{"head_dim": 64, "activation": "swiglu", "positions": "rope", "rope_base": 10000.0, "qk_norm": true, "attn_scale": 0.125, "bias": "none", "init_std_up": 0.0777, "init_std_down": 0.00856, "lr": 0.00577, "grad_clip": 1.0, "schedule": "wsd", "final_lr_fraction": 0.1, "seq_len": 512}
Each number is 128 + 24 x the weight over its row's rms, rounded and kept within 0 to 255. Layers, rows and columns count from 0. Numbers have three digits each. The size before them is the row's rms in percent of the matrix's.

# gate: layer 12 MLP gate, 576x224, rms 0.118, rows 573-575, columns 0-111
# up: layer 12 MLP up, 576x224, rms 0.126, rows 573-575, columns 0-111
# down: layer 12 MLP down (transposed), 576x224, rms 0.0437, rows 573-575, columns 0-111
gate573 107:136107105165137152142142119152157115110152139133171146164126129156094131088119144088114160106155130137108091098118144156139126093122163128119120138118103090147139121143138104147115098098121129149138086081162160134120116110096124142121121119155179139156079155133108110128111142100161111114121126064157119119162116115099115147131158148141
up573 102:111145118127133148119176177130153120149134149105124142166135131110173136155132128163149116157153140133095110127105139122155115067133109158165087130098128088118118184139150148079118122140136154142133111123089114116117139158131082109132154131124139131118125170123105137125132126102161092105134143128118123098074080130110109169140150147116
down573 105:140123101136127116132156141129122114117099165115133145111128137119127182136112127123165129109100120098136116128102118127134104153159138101130089125143078111068130105121196089116176115190084116169111121127151125109148130117140110133130147082119142167171146145131123108162123163092104091146168103132136132146168112187131113081127125146118
gate574 106:148138138134145158148113119115111141128119139099142133116139098158113147137112152137174122135117123076086133122157083160101126102151108163130135169122115115147173110109124108110131136139115110123122161166102112180098110162148108087089128139104129118140134122120136140159168170118129102150082152110123136160104131161156114134112139154145
up574 113:132102173148109125161120130133116139087109117161114142143109150079106139122128077139118087080155141128179124152098142085096131176153086109152138106131184117125106152106129125138143125106106151112126129106129160085110110107151107169115148094114107126150149112162129146126125104158167102081119151114091158161112103083139172147131105133148
down574 103:087152109101129137146160115149094171132143142148123111153142130102171111115115135110137150065122090136129105173122136085142146112115105140130120128171134147121137117121078132159128138142090120122122107118150125177115101142122109088151180113112087129144169148148142140137136118172141072117145157108129117177160115144118081109104135122150
gate575 099:146123138156127099180100097117119076128099112102133139088157136127112142114130120144152129098130157130092136115141131123133086139136131129115103159172152139132093152159157099142124142133166114080134099142131160147182141094124100090176080128152165150118104114155121153134156080107114126105121147159138154116140094166109151158083118129105
up575 100:102163174168106090112111137136168124139133067109141155138111112131141104107132090127132122120113133136117117133137126131163091142127109127137120110131149148157124157146148135091138061169117140078132102130131121144074135138122135104112164117132126114133146123124150119119098129137097089127102112131139097170101118085089141160094150160156
down575 094:108097175109138113127143067096152094138105132152171151107121101143091084144140152123131113142131155135125131120086140090145132139169147109136157134116130130141131133129162145129103129112140124140110131136173099147175122160147139117146125171147127114090115164151141108083136138131161149111154111091134172138113081133138158149107096120117